Part of a small language model's weights.
Architecture: rotary positions, tied embeddings.
Each number is 200 + 20 x the weight over its row's rms, rounded and kept within 0 to 999. Layers, rows and columns count from 0. The size before them is the row's rms in percent of the matrix's.

# layer 11 MLP gate, 1344x512, rms 0.0512, rows 295-305, columns 384-511
097,178,182,215,211,204,218,197,199,224,194,201,202,217,190,177,199,231,177,201,189,177,208,157,217,228,191,176,201,218,174,197,171,196,212,213,217,206,204,155,213,199,195,204,206,204,212,199,209,217,251,164,213,172,231,213,219,218,183,242,182,222,220,186,192,230,210,163,191,216,176,164,193,188,237,154,187,162,201,197,218,180,216,228,209,211,184,193,223,168,232,157,161,198,203,198,205,202,186,225,214,201,183,177,178,203,192,210,194,222,161,242,242,231,193,184,213,216,188,226,223,205,237,183,207,170,206,227,212
096,160,211,204,233,192,145,166,213,230,197,171,198,209,221,236,183,188,181,213,211,225,212,171,189,186,195,189,206,210,231,210,195,198,236,203,212,172,164,233,180,240,233,179,188,227,242,205,202,198,189,195,183,213,188,217,209,208,198,194,224,216,186,195,200,223,198,189,184,237,227,218,214,245,195,208,175,194,204,216,169,196,226,220,194,209,207,174,201,238,176,225,196,217,194,164,224,179,181,212,222,191,197,200,222,186,200,173,181,197,197,201,211,227,217,211,185,197,227,197,174,236,240,233,187,204,211,172,215
096,203,204,219,173,186,208,223,167,209,217,206,238,198,234,185,176,211,189,178,225,231,214,208,201,215,186,170,210,213,210,184,192,154,231,183,221,214,199,186,222,206,178,215,224,214,184,184,226,192,224,198,230,227,203,203,206,206,207,230,205,192,192,226,203,197,168,218,214,232,203,171,250,195,191,162,175,190,181,198,228,198,187,226,182,189,176,191,203,180,223,233,187,224,232,214,173,178,230,180,213,202,194,175,160,166,200,219,178,229,191,190,231,211,202,204,196,181,207,189,198,199,223,195,187,195,189,188,206
098,163,181,214,214,185,206,212,206,179,164,183,188,197,187,206,181,201,232,207,231,214,185,191,169,222,222,214,168,169,216,177,206,206,232,203,175,192,168,205,218,176,161,179,162,221,214,178,210,186,175,182,167,195,228,210,219,179,238,223,172,224,228,196,218,178,190,217,182,183,154,213,207,215,223,207,186,230,188,186,204,184,204,181,207,228,201,185,185,179,188,206,200,164,200,207,192,222,193,197,214,193,208,209,168,214,190,165,191,206,188,208,184,207,194,209,211,222,195,207,190,178,193,204,201,211,235,181,207
098,148,168,199,208,216,186,214,178,199,229,200,145,177,169,193,166,182,190,195,167,220,202,182,223,164,215,225,215,186,185,221,211,190,209,238,204,175,220,183,193,205,196,167,224,218,178,219,200,216,233,207,194,194,193,183,193,240,192,221,190,191,188,192,211,229,215,189,219,197,223,204,195,173,179,185,170,174,200,185,226,210,188,195,205,211,199,209,208,225,240,179,184,183,181,202,204,208,173,189,177,206,214,167,225,151,190,192,226,227,192,201,187,216,201,214,185,223,168,202,213,232,185,217,242,196,233,216,201
100,176,222,230,164,186,214,187,175,208,215,223,223,184,209,220,207,230,220,190,175,213,209,196,195,202,186,200,183,193,209,223,198,214,232,188,176,159,223,180,203,226,244,196,209,197,196,225,187,180,189,201,170,193,185,204,215,213,227,190,207,165,190,192,178,185,161,222,198,179,166,209,174,227,207,169,196,185,210,215,199,251,202,216,204,179,182,183,188,217,200,204,224,195,185,212,180,221,211,221,220,236,228,179,183,196,199,177,194,191,172,203,163,209,240,178,197,215,210,179,215,203,195,166,209,234,172,179,186
102,214,210,172,202,183,192,208,183,195,195,232,177,200,224,197,217,166,241,247,186,198,182,197,199,196,180,217,199,195,222,185,183,166,203,196,209,171,203,185,206,218,213,235,226,214,178,216,189,241,203,168,224,238,209,204,229,198,203,183,218,192,172,226,180,187,177,228,203,205,210,210,223,193,231,228,199,171,194,184,211,195,182,218,198,216,195,215,211,215,209,210,227,185,225,194,174,208,195,188,224,246,225,223,170,210,197,206,211,206,182,197,191,208,194,200,155,220,180,165,190,190,208,191,196,206,231,228,217
100,178,190,162,187,228,189,221,180,174,204,216,217,186,221,178,226,200,224,191,204,165,249,194,213,208,194,229,197,207,178,213,189,226,214,206,225,186,189,217,181,192,213,204,221,213,188,175,183,186,177,232,182,186,190,180,163,187,200,224,234,164,178,224,198,216,217,189,176,216,239,222,165,185,195,206,182,188,208,187,192,178,199,240,184,183,196,175,226,174,250,199,175,212,172,219,177,197,176,208,172,178,218,195,201,179,195,167,180,191,214,223,180,178,170,184,200,239,191,210,245,210,218,159,221,212,188,174,180
101,190,212,210,163,183,196,188,172,196,209,224,166,157,226,190,162,203,215,230,216,178,190,200,224,221,193,205,221,212,200,190,165,175,172,216,214,186,188,204,199,186,205,211,190,199,222,176,181,200,198,211,207,177,234,225,212,192,207,177,183,207,203,168,226,180,229,195,194,209,177,206,204,227,220,218,191,205,201,182,216,188,189,170,204,178,207,204,198,223,196,221,209,190,205,195,235,198,231,185,243,206,215,175,192,224,209,183,162,221,199,217,210,196,188,217,184,232,207,194,180,187,226,218,212,214,209,195,205
099,194,223,223,224,235,196,191,191,199,191,188,207,223,211,189,200,183,221,167,179,201,191,183,201,159,167,180,178,178,239,233,229,173,199,229,183,224,210,176,189,187,193,217,211,197,188,193,189,187,172,196,216,222,210,167,203,189,206,207,189,178,213,196,211,210,194,168,180,200,219,171,187,218,200,219,204,191,224,175,220,226,191,207,195,164,178,232,189,251,208,193,245,191,195,209,176,171,205,209,222,212,216,227,202,179,191,219,200,220,197,218,209,185,219,178,209,206,197,197,220,185,184,206,183,235,210,191,205
097,215,209,216,186,172,180,185,200,210,196,214,189,206,204,184,200,232,198,248,197,204,229,193,226,164,195,181,192,231,192,192,200,150,173,207,220,210,204,223,225,170,208,218,185,248,234,199,174,218,158,214,220,184,198,216,192,195,171,177,171,199,193,210,185,192,199,209,229,212,233,204,212,219,211,185,200,189,186,194,222,217,185,222,198,163,189,218,207,207,194,209,192,215,187,209,176,206,202,180,195,188,185,187,213,202,183,211,176,191,215,172,184,203,212,208,187,205,209,206,195,220,215,240,227,205,187,185,193